Weights of a small transformer language model: learned and rotary positions.
Each number is 500 + 50 x the weight over the matrix's rms, rounded and kept within 0 to 999. Layers, rows and columns count from 0. Numbers have three digits each.

# layer 12 attention output, 384x384, rms 0.0328, rows 0-213, columns 128-191
544413510441549510530467496464483538441523565460437470514561558549524515526518484504435508462542568536551447470537555487471469569483379540523523468518483529592508565550589472548542477492485493
525482516415567418484426543473503529545555563601533536409489543525556514481455446521502535496516565469454491499475476505503456579508525555564499523564603521522567461476590609475502421432504468
502533460533470477423521494567603519517515496529529544457527537545581502496438544524489516515484406467558469528519536491484470570481420432477490580453520521470488362483515570412491505430515519
454509501526589422543527505486468460526411475466543466497557501437478503546465545447558496511542524482545546508480443510559476501438529559487512499504498444621406492437472491518437483555497494
472528490396502370428631520517415459478401546376494556536503574430449389459421449556471480517484478531470619467476491456584508456455579454443477442561395453520571554518486501540426478548533500
458487520473546560517508533541518483510464472397484486429528451404546520410529503517488436499533421461564514470509479502544589502454439544505533463445504458612609521495551553460534512516625595
460452519495468573518443522497512565469524505508455548604511500504508477514506547498444478513474491552451505483541511522485457421496456445542568526473457507478509539472572546538521545487465441
441495424460572494457493439507610605453484484460490591500404429506502491494520454499527491493496476550479471573510479340515450450426564578579507539494532566464490545487470467598396467464433415
469527509485438548518501591429508559427536550530578587565521607446563601506511494429505486531489492529480427479525574578470435582578446544420542499478443550414429532466571544474474511476569343
466442580414554450513410572513349536532498558447498446514542427498479471462520461507485448458433597470477445440469484522499456493470502541494428401485437418519584592570572445545512534504554527
490495472523480526568493569384498500485539414488500531529514568429595511520474461484404503437474533552478493505443446550480378532581456504459486445520539477469442567507390471484427542422553525
481420519421582404508415456590484553552395565559488392479545514553544532563475513558517400492536513502517504512587496531502486567464531467471445444565507490497536430528536538497616510505529541
461480495505495564453605502461511492499482471462496569552529484556535451393506595473394537567457511490549527511556500505481569509480499523441414566521476513418440552392571439566433490521493455
602541445503427450526442463501523441479515489506451463509463458430532501562578418432391537439502497523514533508517467519489436373558519477513538576433515453496568486536526471527426450463527585
454442559553477469489517429481506539508433528451547423477496496563483434508508507545567538528513498432543441512579471420470462422494503488502502494525467514483502551501533572541490489606480452
486522528448485477458490428578486534583501501496479426416477569502538594482481463585557515416574520479524472553543485536540422390549489373547462531539527459502464553536443517547509507522506584
437493440594499482547530497454527538458563507513420553499524512557472572585580448546443593598404520485548554514548445515501509484539457521489551574494436539413502534475477526492438555575528445
406509560455496551551401401542502474517563540456572412586607544618549517458446474620586486503571603482509477489488485598501530551535459519559558528518535596465635515487496463525594543468451533
506439509456531501408518513525517538552520508541546462468506481504559563467478509414494513523551469508459519496560415535584532566459503529497500556522516544492461500498504581500583541542562466
575504576513588473514430605465445425494564478528605566529487479535398493486527425467452482513456476543429485454476483578531456519465486572472474514427522459489519442527549507480522488547534476
473608475551493528622482519468460506448598478435469459530441483463456519550588484577492541569457513471531527459513538499407532507468461467500526416459448454538567545526472489495609548500534502
458511499579523444432544458555547466471424450427473464491468461618430478458450493577571521465521446492584590598564404484497488534493482528482483502519539552527450469470534484569527539581448491
521490472441542516506513505501416526507500524530482546496467503496519422461551507433433475547505514467457519495497498480533482463425526501501489532481497436448477558458489438569493431539534510
519393447521478551511512599498496479557422459529407491544541524457484489460483533478510543559490456480456567460434520597515498591453491447495530511534507488594453438424450565501531515443542532
494581435546502439530503456492451589442500556477532493542438489466443509514551527522491503407444449532470525536395513430456560506472519489487382525527464551516487528505547588525423517576427437
490506491542461512569559561527573447488486444475483601604519508471515483475514526548484467553506522530487553505460568518426559588444474472494522534417505541533466511545459450514510565455435389
519582575526545516487518482445530378468549463488602515524543575469570457524515506485423536552503563541522456473479478496535503513524473597512488645450546534493479513588535419451461444443483467
542501433616503511430457523465569470537533489476407464475473538484581579499580565405456464512495506521469418569529472518525468501545457490456438527499505496456574373475502566399513383486535415
466607470554476500438523422485555463465503479451532539502510538479579443570475455477418486569473422523524504425495443410568526453545526517464469553435447495458504484479509402432396444482513513
564473493531413504526483492494551510572463466418407563415447450426494505486545569551465535548477425524534514636480510457424480476480519566558509536462527484495481548511445478504479543504592394
391510607454446436528448489553518549519445533399550465515465529483516474592434523537544533512455438575523498481499477478559540487511529492584521522497522497518480478596546455520602473558441443
501454551461491483457410495476446390569423481449476587485520531492502492528508479475484506515557495597472513522476424483509465494511532398453486420501539411542492566559481510515494453431504604
515554419467381457488524481507495495536509512518444525475411506444530483597501543480431494602417483475531513505509496484499579418491486394432460498497489427429422482476443515446593488548527556
566494513452472554442472509598469470514604446561486574559483488512571515452526487463429487381560531463371443524502499579501532557498548492503545543487529488494546562520487484588469435375473577
542537511542490508482535475577497478535437428465466482515457560501378502450426451632523528496590386504585571540451460456600493468591442535539542463578477466447442452524569537467503497519572560
482509581461549439522526362525465548415530583561521473554446420575477428533491574498556462421440561404474528511457507469434557473443483493530426510547506530426503447538546430586575542592459591
522509528448488547515482419455526590328491552557570454546452476539450522466431471417563507459531490522456510465500529451540461462498549573614503571524413550484481503472559459531493491480427486
545461491428550538491443478531522573466459520541469382546445517540467556409500469514526463425595500481519536550627460484524444402483534593609580526515512510588539436562604442564510427524420522
500438455457471517448463463566477490398504521555402401436589381518534457509489584491548574521460547456527515499397472601472530620502512512591564473524549524542491591465441492526514497482454511
486465465525524480485541535521523550538503478558507513529462533606425465476459488558493487507413517522417418488471577511552535505533449484549452549503459507485449480520450470468476474520457370
551457499458470455537509498467528483454553493535543554492449487519428479512444472488472524515483512594504536544507533501459483437480503501552513539548463503499505506586426513511540528587404445
513467483435538546518544480499497485497490440528506475471505522523551491596474481527456503525511437523493555469523441450448436462592542490586501490482549496417522517515501460423499497483530547
504541409480538436447621472562463457491566535518511493445551489516584422558529514495446500468482530464422523511424460491473554494531521500468465593466534498466475558556453542421450487583518548
521461457533550448542563455434526522497560531481474515558492543526445554456509555493553507483488513465539526460453537501490577440479487506516473558459455493507426520482539476512504514534445474
526532502550406493443598450469540541485450515436484535474498504495551530372458655538491486572439442475585454542456535530512529489564429454561402539471503580502421498420533528459375475597464426
470577491528469517572486518513531464518452469528549471458440552528571541492502560531513560570529428455598502524464490386501521549505380422572517536535443478522520509512484533456561452512472420
486464481566448486557508512501445495464443524621504501574548435571514454451544541548573437460488531398565516515480555426430475429456578579463610490515547450508525518518442476517424521561510474
479511500548476443518448437511501530488458468423464501565501487475525508497445592488501525475404527515511491590370500415549470500451517455495392474483497436590411460477469561504453473450431478
470475586455558472604448535532462416489499472564523499509486439516405442505581484484545521516478513589530584468475485476370533463361483536495508479423528476509506551525538502590519594423433508
678449514476478498562497495528456519472416553506441479577476449428420391457518543545404476521476507449445502461441527485548437449526536513502480515544531435514496520478598491547531371435513514
417507461553514498480572602477508527486433499411512489489516520491489526538542475538501507540507492430529508478557488534588509479477519417518519501544438507569476478519484517442519502581512473
437449496472468550561459525552488565477435456529545514527473518422572570475462470513588448514615517540544455443501540447485462586489483497578493409473566544555539541552549448551563506515343413
512474475472501571526456528495530497537498454540496437508513445463541535482471490433511531503477485479459581557436500459437568469441556394473555471499508531538512489483376517548498560488518515
508483567493543552457457434499491562482535576483529485447549513533529537471464548464545507513583476505458476526534587473495532491510556481479528479618510626421553419405546497503572494469479528
434496486482451487480591488546522548463359530445450493648465527510483412451459523567565421513469445490591579516559473520505543442391497443545489484585460460546440428446509527553430502593469426
535462390456399504381501538551576509480464554448486499586492432443539420544447500512525354477496469600452448463422590551429573530548502511447569459566591536468476530453418477469498506494409481
508446485443543582370472515499484504542522499448572511486498391509569440571520447483474449518494609474457505452504462526513570483467502483486492495593487540478617602500541597467460521559516561
460540515533480429529514466534480516479445537591509515616498542504529514442504521451604542440623404523518566485569398578531436489438514540506603493511466574560494467441470556516493473549517458
578554434516469543544551500495611604438442418517482511544451499395518584479481629460452456452478408503511462555533523432437506556561512471563482464470546527564406482451474442545535485534452364
499588590498482475519461526594531487473570438416505480525436445439473515483448561573540546535400490572412464525363528499551578584469482510435523476479540546526531483553509576545508569458482489
510550482461494501483476483472505474502601479490542516507467569540501611496525488522471540521568565442440476441483611444539538488507500398522457492465398477551526487439525507449519447492423542
516474495536446535445536449501447527460457490382485518463488505466471424395497406516415517576528439516584445454508497460620466421499434433528423469465408477503430555566508421462435438484542484
522526493469439535472497511495540566527434461530479476376481585412441584497461532479577567553511443554427463507478497548618505560547546407501533462537525520557407424429449566430523530452535496
563491525443428581449534492506517495618439467493539563349518542477464522473514469479422551474612481469492472485432463547537485404597485470529611520450438463506486492411410493448394533570600529
477475491535428543462558483501423474485522469484544575473459489460426478418516486496505486504522532555521537435454496549534472456548511486531563465547468440556497518475454482504571549534580568
550460487516519520500543534458463405404580479598498551447556394577491472505478522546485448534554507437515539487591490557378492493558477578504563555465581501506464486491458508446579528471618538
570472505446443466472406432497571515530492428478485415558467486461501533512459486521442482482547462565440497549502564567529474440563529489522468458533567531444422514501489460528554545427419546
549480506509475520485455525562501478463457445489571519581476496439545478533401443457560552465531494566472507507512491380482455513485599516535529516498542622546540558552481434501427586491417441
558562458449514580471527487506463478500433403418528468430492398439578545471497427395410473507497437455557487426493460406462599469511513550433470441534466531496502486500465460423429503512530557
557481510476502429544437557433499518461471491563493418457456542537454596537484492470611571484561480531465538512499470484542448432506621485563510427623574524499482458550487509561597490401418533
483579568406524497476548509462479468492543534493634512430496549444472460406414457594560479560557483447482509416438549484569526434491543495579446489606462459511537489440426426524537482395525589
546465362580515541479534465540546473491491452576465553551506550480619483479534429562468438441557519426535529503464523543496492483443515493478537557463488451505476420499386514396460465399547549
505444383455492543430558561547492482548478434491486504534427486504555479452394519456447449493539491543381614551436513525478597477479608526468381544544518551415432510437433538504471512489552508
493405559496500524373477553541531444618435424496462423463565489525524439542449510506473432591467491431435402537510531460497508494536474522441519489429484481438456464447569509434479536486548569
487517464451488476550461484551543515433513466503396465543441498465381556457513564609586527499480447526435612556468491502501518449485560480597548465502497489510438509457444481539521560469440521
462447544492379545531496540520485534605432465440520561520513517452499520360502467468509509484524506529448487472489515450523537526497500446469545447568503552553569574591505515495486491536493411
506526461475448472605527528500488483517633509561516465508520539516463586468555541420464578503439585511499522504528524575475517484538429445537513490556483570475526650511498485563578573598417401
494446565558484513606510546516518518510402438578430434448496476580482531334476615510618566468523515473587517523543488450494541465437412518516610429448431493618593483537470560549579524525458383
500531479507497475536507520404474432558551573571463415434452575532440469520556443521531540466495519498436435517502568479512444448544558502408499507494564413470508514464510515463452399457492531
501445542466456551544390455510544574466394548458461307518380494530456579582392440538526522457448391584495466526551557380527451417600434412586490347649484429607447468619480544515598544462468531
539439486491449566553477509538510504485345473533501464498533476446477469527476508428554525510484500517474551544439487439494467532475501425443488469461473457576539456505463497538503577516480518
467448486502455522536455478530511478468433528570466428453517418545494457534426484527575520559466593534519514543508516434455468511442523534488491486559546462504466497501423510475520552457482446
517554462474452469541477486534576440528477510539459415590431505521473469502505560552528520507493470514423523501549506434537546494446541377574460482539510485538482504562466533539531369496436568
367532481411429478422495470519475533379499557485507502476525502505494498558456484465547460478520527456505507484410531453544513471518461508550486496496404485510492580487520466457555502466531514
543455480576498503511523528483500498484519434448464468561460508539518476426557503539495571566489567467536447444444517432561449419452461529467534561479474395496489503568470554447446472484469436
532545496495536384553463460583567457499486538408465501401479490448483478452503496521495485484427515550524532550454534411478532524490447577504373531570581439468477532595452555546503505563461570
487486562565563473482522467531421502563528534461494514450623529564497542410507549539473563542544468481491494455545394508446435523578449463607470487447480480432452555535520423525548485512573537
484472540448495559436424487542420570506491502454496537445508516455550554495494515457491449452506473440467439505473535485391382557542443496499482568482534476469518521435535487513566527468525557
479454490518518442432454448503526518540507465372451481504530592563578567525458559614473470492499500559496446473453522491622526511540454516576507487463487460449417467519454487453499474470471511
533454475490568439508486593566533484501461439575512491470567524514510498493449559486518512493572501538520574557537386489508391554483532617487600470485545559527547552537505522497575520416478428
529509505543435561504478496470419419549663537503474515576537457503459443529613433460433523510493540529428514480525481574437488555533484482452478531472514488393498604562501478511575499440597525
546555482541542493585583469493549542485474424462508461460514450449471512474485565547533562475497515472529518545422511444508498506471508573508470544479567541577464481453461508506470509489453402
496460423542422574550548537480544487499468506543423564507388510488533434528470420512402455523435422508549477527464566574505511398468440413518552457493462432484485468461448468477409434449615457
472494540420518470514496504589455551564580530588541603545456486531521514403407398476499414442526401435537479468515475551431515516504482620539553467513419497498522529477526545441521543512508534
411541478495416522505385521475559557551558506473485390473458516495468557569498432483554516501520552546486400454480568403527457485522472390508490480549533508500567528505468396545493557478381534
466487519553494465416470474498517433524479436475508440474563514459531478517533548557463559517477509471518517521455495504543462454458498502458549513414533419494452446483506555424482477438517597
590473512494484480451406411553590563526532542509500475548479530500557599514534532515508558492604440490492462579596490550526478457504537487542510603501456516453539505542536552503479470480517503
403473632403514552556451463535477433484550467520583546453577473518469462426399446533615511450544514561428575542547470509476468505469579437565484472461388452479560532528475492494529571430578596
482490493555490553466592542532555565489553465536532541468482487484430465458483479453544504438460478535400505408501510476548517589476457504517514525447471520497439499464511526468496575589538429
498479566535604538554477377456477478506443515502538455490594455631528479483471585506510494571499511371517479468556482393455546577505563531511547464435495579533547525487546501498478497578450510
502512590471436470409404417635408586557486533404515500453535442513459535467518513526533522444474497429492428420502518500553598473550474527563467456470361540429548454441647418475488462476483546
515540433614464525566480487378543429452461446489492436489480437502462449539549488477480482495464492462520486463538571434545505442458459490424416422500435447519496490453472401457434471466512512
467462522509478530498401508550533459500502444508563500474599451493541489463471501476525493531567511484566499488512491530504450510465483502548615417455477517542603448496524453485531507442515519
431442531494571494549522521479429502433395515455468506504593460519527533489484536429501507481476512472577605471578372436450415504417586471502492475552470534514500605454532544600439462566469481
533472463542471580458539468456542434559581447487477562472450452518429475477480466481467475526528412429514489526501529513379470402492435512518559546351423442488493467461486495411484566518544499
510441437454548456440515538491562513545494515482530538587473426572527412503408458529446437411454592519464495526492506476532471401493438548502493581471476502426541550506462421515492482496449499
512537547507505541436461484477490539422568575532514503475538459429509493548552516487497511449483535544450457470472506571461481514540503602452597520526548517456527388394497453576471504437562515
475559444518475518456492475443517446506514451471478441530517518517514487420523486500506491461509552503565535547424509449466623424441504494505489502526524494565453552534467429518497513523411514
534439482552544527510522442461498518491509426439468492500487482533551547460487540461455516463524500565492506550556487385476445497477529609481347539459462549348474570505542487524471420509417457
474502529474565509446481532461424529497495545592467431451475502576397507537551497506558538585470537517467470444560409418538477501458490513447438463554452475446475503528516495539563490457438541
574422461507573489404499520439550481602497483476446555389489481573504543550468479430429574494474512489526516493566425466458510490533451483486426600463566506486510470517547566515489455498481518
482500469553497546559451526505542602448503549506528422630471496520482511616528525541473481511408453523569523524535514441471556484546505513512488462537594564467481549462552520509492460454517489
489481437566541504448523550472538469572561494453491549477510474504515474430524538471464436529493529547508471441505550500481525504476442511491451556537507515427511480459381469458513502551499445
522491469536455559469545482507603512528449416440424522443433441494485538452469574494512521444548433529478464583579524538492494499510467494479536482454510537539481445441457513487412566518471479
449506509456489496507464568463481556538571465473622576536482500536482617399467439448567443453550535550435447478489484596542475503475503510486554438514498617474542519452488518534535594459481475
504481508513579419558537577455432433501403477484432512406551544481437518470466583487571597525450550493554586478499418557556470541541528451510432504516496436581483486482439576499475480597469479
454518472527444484579550552521526619477465532588463418542429595509474531534456535595501549464480430481516474544464519455475530553525413483494551436554355511638482448502464569488508632535489363
549475574443473461487435536615514540501423427470470484515575492479456532524432532560548540532484402446547555487539443426500487536598608438543525365501435531553526450550535384516491595487436611
449540508471504541471546528403468526413492581481531534531512510426549537552532540445475501510436497494511483527565481516492465519522518478490454482544527531593460497464573520529445445512575519
424562509494506483561563577377422492438562616546564466563501549546478440507573503552581494475410552488433451481442525491465489495558523439545501546474570478468562546594508445464527515519457492
466438493445549562509456533462539563395428521488476449542598499429593436502526455548446462478481518498537561485507518450478456581420624428490526498505521481514465556566484480561454515427608491
435499501494505511445479466561469556516590581531524532533532515447547497403586473472532460439560517457489457459519592552522526559440473509565511525539564496517525549351500438560574459507466570
529498500441518480464457462504481588519547611525531567515459482520483496485482492623532417483494492557454459479488563612467506567476496421535461497553544517571550561458495534567492463480374476
573451452576509525574552541569508450560497491568466473548539548606466521469464494509526530533473484462433561533415551550572537620515449511526502586471498480556423521487527536520650486522445392
492557546439578447525498483416467412489498541500538486469534433437430397513562550482491455483454543529478494482429477478377533446441519457393547508501516428539443478574400504499529513479493572
573574520429478447508522434554503503417668518491552458414457477476514503620538450516387618578422553601437509455535450556528574501543559527476523553497513522429523470505460583499504557496498504
480465486437531496535538509418505497463409481501526559493518496495557468516439492468521508562492521542584537532579449447501421486438558452486464507514524532520469562578507477540490459537466460
491471484551479503502542551487529469490472409549479515557483510573544476494450480551544482516595449492613579509577466525422508495468490585561595515439524528563515530569528509493568478546410456
504530456543557508538582540524644512472449503490517454539460558590437529487399556531564531514488470492612536558566523481487489454485394520564512547508508551576485472465539517460478460559399411
533552493533520442488499493462543423484520444494537436369489545472427503595525481531510494574557557559532513434499513489570469561518556498467481480536514482475500463535445518469572618541492507
417525524509447496416508464511490599475448558532497436499413563486613479511512633512440368458578405509511451557582514489566520474458435560488490500593562551515492440388551555539503441527461552
493502541554419561452522492530535506477499580494481488471549435475508399458531532454578434522491424435491453512485514509479630523431415559501599506463459508516575476491509478453515461508577559
499487590470472412469453479591499433590460529567552557510486528590501589478427491487540454458546496487534497517598496514494479494514482488512533458577452449521514424571451546492594561568543505
500532529532493528501542468549502472464544463539534494483572542531475490451478552512494577563529559541487525469501500512558578518461510471532531508460420498491460538577443472517485501477521511
494547560455526496442506466512506497539565609420510530462489394431511443498548481494550420418452537512362457440492542581465562484501506470463515489521508513438583475489445484496501506527471529
488390518466508483446455451498527508454519456485457460418541453486608592583489509512431477506509524552548502525511562504550483497473520484537533426503500537486470467482521502544472549468490578
449469489495482564516479500365519530516489480503454486466527536462501505479539535488523500570475483427501447533451476525575551468542503424542640450469480503562391465436457439425428451479544559
499506442457465429434516487394516542460497494478558453479459457462559531517462550514473491516464553564543458495368521480554476453552495472496516421488557481538515578472474473532543451483440531
498476569482540562538498464475421554582531606431460459569552496435531505492657459516449445444445476335488417431555564610467575498539460471530486564386438460447524534535565460451498465567569569
568473440498553422544507541424462542480491502504441528462548463482507536513526588502496527464425583489446528535436523547487525473466539431444490514514557492552456493445394536517430509464500530
458478496429571469514502539447490600469509646558518454469547518519491507626445568485594493570470517563426483505586458503504535501467578546577470530527542657474455507499517466576497502497436395
540576426533461498546575509521459557476498537474468555510425581440488498537556574410427494486443430570443514533527553487536515552474514527462448552545424543433480503463468488475505481555476296
524526431575448547571591599512524504498533447540459521542500534455584479482503475573423487498414496493530569521518427570486475462524517588474539507560509487541524435474401638463427513482605398
465489485550519517490453533546457512484587400441497561545460515514496540526513452495458484458537574540461449493581463505546422458502475458493539368446410434493528487495511501535419540396445501
506564539501497474490444494487480497516431462410520484359532552420518620459533508492574579465603476459595484538485477456541418500541455454510466458493545453513476492419575485546384493492541528
465553563413549416449505346454513514445572576484556540479498451469511482538545536537567532471461549486563490487458527476519589506497549603490507548520524539380508464521555500526520522521462564
475547534452510489468490521554537548466527489518552494504425507512500474589436514610438505512466571460515526528483487571500532484540442523482502489550510516559477452504543523450495567510487485
538413506504455475501466513514511489477437463512406467418437421501511452536457435472500487516434513556488512489509551522520485502507469500471500476522525485555500468523488446457531588510499503
503511540500478419511471464447539543493488528508572474413506459465509513510515501486529544507504548474512450443415494437536550475489497454463537463468445491483521415497506567496573523481488491
456541548454484428540467477450527501478422542474554466523422507491506486517475456500491458506511556519565458473509486464584526420517532500448510434626396467554581514542480462504532463587508459
560482524441453454514444509526420480520458479516470567449503546526611614544486541450425442504548492494524482558499535479514479464550516525476465491455539453474520501525531415511551500439541541
521508440421607526510523462450470450583472525567424510449423481556508459563530456434427523470497507485373579543492479470496617416483535404418413555530513475464471484519501572527473458514486633
405528521503588477421502506401506523581569442464567438422520499442555548543504519536458546527486534503509434502517488498463499509592505521506430534577566539459508566528473519505544504512448547
436520489555439549554503525459578502474501407477518552508562508422536528412470560494604437545599447480562417449553599477510442527449507508544442397433463547579436504432468413507429565448509511
497417540507533501482482529497546593479495490636510448428503559555478505532467436459456510474569500460539524545612412520501383470529511546494515469493514497500423472558500551501514600505608552
555456475552491463510558474551553477522507487526376515529477504604463505465423500593493600486405505524578531565465508446509490515514449567502509528505454431469500434539454568474498453499484467
501494479478567517504532501557505556491463473518507494491497455542417514446405524473501525473515468523557530565444453473397493562509490570392555452539556547540463486492458588468443595485560518
451605524504539553506479454545513495425522504495583443567419464470452446645540420553506587448474492578434572509477458512556563508470508415475491467628525511494397514514407472507490596469577546
531534547563437534506534545456449521443540493464516608502511383499469490441508468529524467476440509472568458485505521610454522567518450411452438433518488555545519525401561464503446562669552487
493486548441499493506444639520467423523602496504531547538565475507488479521543441429529470548431560513388452452516462533524474537464557447465513470461544514514565550551445510536496572462575558
448492505537469434497552486456406522534613512449548506450571608528537484596496516536441534531547582512474451345459534511569451575586491495449491450559474532461442598450490535507554533469496517
486503424414438554546470545542475530664531440554435579407507457463496559485454507419496457463531477520405470524472510566445536541506505531413534446505520479425473518368359448484597552414538516
484401527426550547482479561525494577477531525537554551510456511524534549458462446538489364451544535558467429463522581507433485534529453515555470485589561529474553516503502512604572528518426492
585512556511392537478431476455538594449439524393609455492489468366522502555570517465448524533506446461547430456536528477594409402592433501516514546444441522528449433500656414499389466539546526
500479607538404492488482490488447485469408518541541542574568488468472470444416559440471524428509431496523479551462458526433462509548379502467527533477403505483497499469624498529523498512552504
495576519447645482460418473534537489448576536496571481499509450440541555477537488477505490394603446478549514539524475439385399443462470613574519633438547535412581489493644452594484405425402467
511498515462455580494505504513496526542431483521483482571420460478502492493514508411449490455534425485450450514529516515518500395495469495467644593467411469512618454412500469489585460458554509
538476496530415506472452496449567445525425458423513493479525515494603540541517522468520513478558560487543517539522553519526460406488515420431539509420494521541512456542458544457390478533499410
515541551534465494476508523496565504414483494412439464590561538431527503511506560558507446551422513542582490464544565569550464548415505496486501449547516469503386430514497474506485507395544471
495478533485554474481478434552503500570549395524538499477454465573424588472470490569475474447519502466520504482578483500503487484520523530532516433473432457480600524453475479499637556515411503
539580545524420390568449407533456420514627548509548563454512565447490451551553515486501496536490534550455395448450514543602534553556590567557474432475525455457513461510582512451470454509511489
497502532577469496475486432497521480471525541532493374501574533484559490557562536503475572589484566564453483517550501547500509560562545506484540530439556552432466476547501566569431523483520451
505523480501465474478567418538532498449460546543565536594432403550503424522472518502530490495433555540502565526461545519469552500470431477445525576555531519469443517559440565496481546584470492
547441471517561442521617556524483409486361502535406471601557450568487424518501561476492410562461490516563624484506538532541615547404521568500474578521538485595459452518473444504534519518489481
594473505530462474597477513589508447558496496485407545585477479501442433498485487467519490539442451549457549539466447508517605495458488560474542500505494513588515470511540516522442520572496509
506561475555496525549463484431618416460529412465471478497520479464591537519529481464455496446476493525540522523524478415522497558427629539384580422441579456463539481537454459514534498487532494
478520509485527495541478514538542516522526434461503431406463508586444550510487522542522547453537510484460468502563515458456524488443463519587465501402436542538568533438550512493539497578472485
538482534569505500504520482481459408491470478519468604529489584485468426303567535373504545449614413494486571574479466448519394506432468504397457576472509349478478531516544452607429451409555600
490445539484533495430502500471468490537505521487540525542486446512508452484494414510393389517518443498460467472561537505503499476458526519493434573458492521518552532473558369474493524495503594
508391470486549518449467505519435455481424546514442461524518467514455436546462501477473467512471471534516559489420489538469573525452512482511507492592505461594443495488443541466561485549477549
438425577475516448530389547617414470610579558426480445494623530445431506527580509533582491562507499494431428399481548562469416582542402425526591406413458499476532509502510519527632502472481539
451512443475421616433490479475525564546553492426561382522476499447623579515500447541412404421549541535481447531552511558511487486552443483501499455535457550458530602524509583495527489511526489
472421534579477514550484522508422500471546502528421525578562460506430529496487505508580473452520470512518578554512478586419505574499546553514571474493449595531499481560547591558531534478536457
519496475461540495545497499532501537499507483600517565472407456469481536468477408572522455468442474513488576475450474585446537468440440472525565534483563449544481482479474572511555610551488450
457499549513437478465467522478517507526580490509537476548469468458546438508618538408501452546445511424439430453571542511481502437426436564551458560411516520528504409439535443525412463536497485
611447523476535540423526469522523517484524525474475363491567435560525557486526533526517490491544585413508458483522496471489440449539431545537483611482547496430477490594486480504564491474490565
452490529487556491488452531507503501451405479440490460406507451536453473513502507501552557636485453527512511485527518424524523515408500472498532384428518530539460431479527570521516508536481546
512543490492449497451503446453454508473504554509510447472407591486466480633586475477413530606563383476508422460486599507562480512608437464468462546481443463533451489384571488420505500536543550
485522526587516453575568523560502452453460532448500468444484459539496433609495468538502634514407496485577575500498428491549521462502464532538552570460435435598514410543494500499426511483588526
622535555489431416540466489507472496495460457467520437485536527441431536505504576541389606490495435526504523514454457491518481465592538449470555470491509462550432470554509519511531447460513549
456572497539447528497527483438507526455525518475482506483498513471547451614547511416471537521465465569576503485562496484479411547565482559417445472513580560426409581480529458485428509555455440
444492503477525481528503570465421580491493484458530468397522533490482542594447465484523560536484544494462500447483474476501473545515568474468459427516441540518522512573438531434530613515571490
460519519551565566537471551396522587506506496527481367515520545533577622568510522505518565476502549402659456517599431513541475443494501522555536507508515514453500470483539408548515501515477494
487442442540495424516513547527473483473464459493412530467548542520559495563431483455552537510466531579525562568452432475507510525466552520449430488462547530501490543570551570494495567500470532
556527471461513393503505454504525487572523516511456490479485509455578470493543460562499459458486538419443444430477478546524462547566521460508405581432555400485557361582463467460531454528565605
489496465436515477446455482529482500538510578535507510519442509543473411472468456463557478473516541489385416473430507583557528576459462422507423559543572509520478459517532434442480459481494589
493556470466488514509489427512483569535520534493481450407490497475502569496558550450468530500519461583472483489579458469561609543456564465379521457601448613525548510462454534547532508567478505
616423475531496536547470479546464476514554601623392455587475489511483494554598432502523502569513529513450567496557535573425566541439496509492558495521449470434457430524501561511557466468510484
427499547441478500425522459471500497455482609490569457499501612473525445502548492619573469530571562495559411502411541559603542601481514391497481478615557481621506568568506580450514499607515556
497472502393569452531513504591474436540403483528514504445459417576464491538453505481531473420553510493458539517468487388490546495441458482457499468469490445519513479495482427515516538563447568
522477411592558599542538489529451461473546469522447593640501533468533463461515397586455445382515478470526566584453537529449588580399462470445405530463508467526513549574472440480386540377509604
527641403486535515535529464387569374498475495387496483497401511496515450553595503481412537503453494571449534555456539443564570474401515434536333595490632445471416566467450398539403405509424551
611476501464482508510539476507455516494500505464461524504441516554523511498531521533409505492520496481473516515488525580531500458552482420541478496596528484473449495431513538502459470521490561
594489429528376555540495470460556448500508478461455492566431558508540516530517478472412583472479516446481498593436521423505483383564446437467514463458466444467449516532517492465338482448495544
520482575487443506515445515628487508551529466441499470486490457407437454520487484459469492500486465549330441513476526481425504572532450575422515531391520536490495533494547491524530631480567483
484507461516491596440541496533497557455491447444434614531499514488568488530565519493380532564468436501489520462566495485518547568457522483509601521434486530435462526512490493441436524440487399
538531478468470458440492543474484434528442497487508494485485451479453419490524512523450461601529464495493546471461477443499522412510643437476481483535588470540603483484556448472527394459520535
484515453555552542557499493484502493577618557559535531486513413477491498398508430498549452442491516465566478500403551522422584513471467583561504536541570499503573451481498557476500483514509535
397527554533502531483516426490518508511550469550582485462508573549444478490459515478516509551527422438542451462583501439466506530568411565539437539394404554471494532459624514447534468538503471
550531529470463631534484539511476496477524501482551540459431403545459472497495440508449409534424466406474436405412613519478609514488433448487432505511487409473512492490544444433576519536546616
414489511424599543503509511505458497589528493465578521485485429505582503477505455486494410461589553454484490440447527493457566577475491490533443494471602510469497516492499423540504555490417564
376440580534535587542500474445491465516447464515513492502501519458491555511478519413520481439534417511491438462520491459466478484535537542478617408420418511515484464429521511478498501504535502
572463512539445441460456433579526527484454554521458457616497569608579435505541550637427466446451594466467448551479484510569486460498422430473465496562549412541483438581514537536406502506484526
417488484459533477416460511615473475613535458365425601444531433489527511508551483507503498431579502417436532448430544503530535513541512406590466507493578417443566559442469422570491451472472634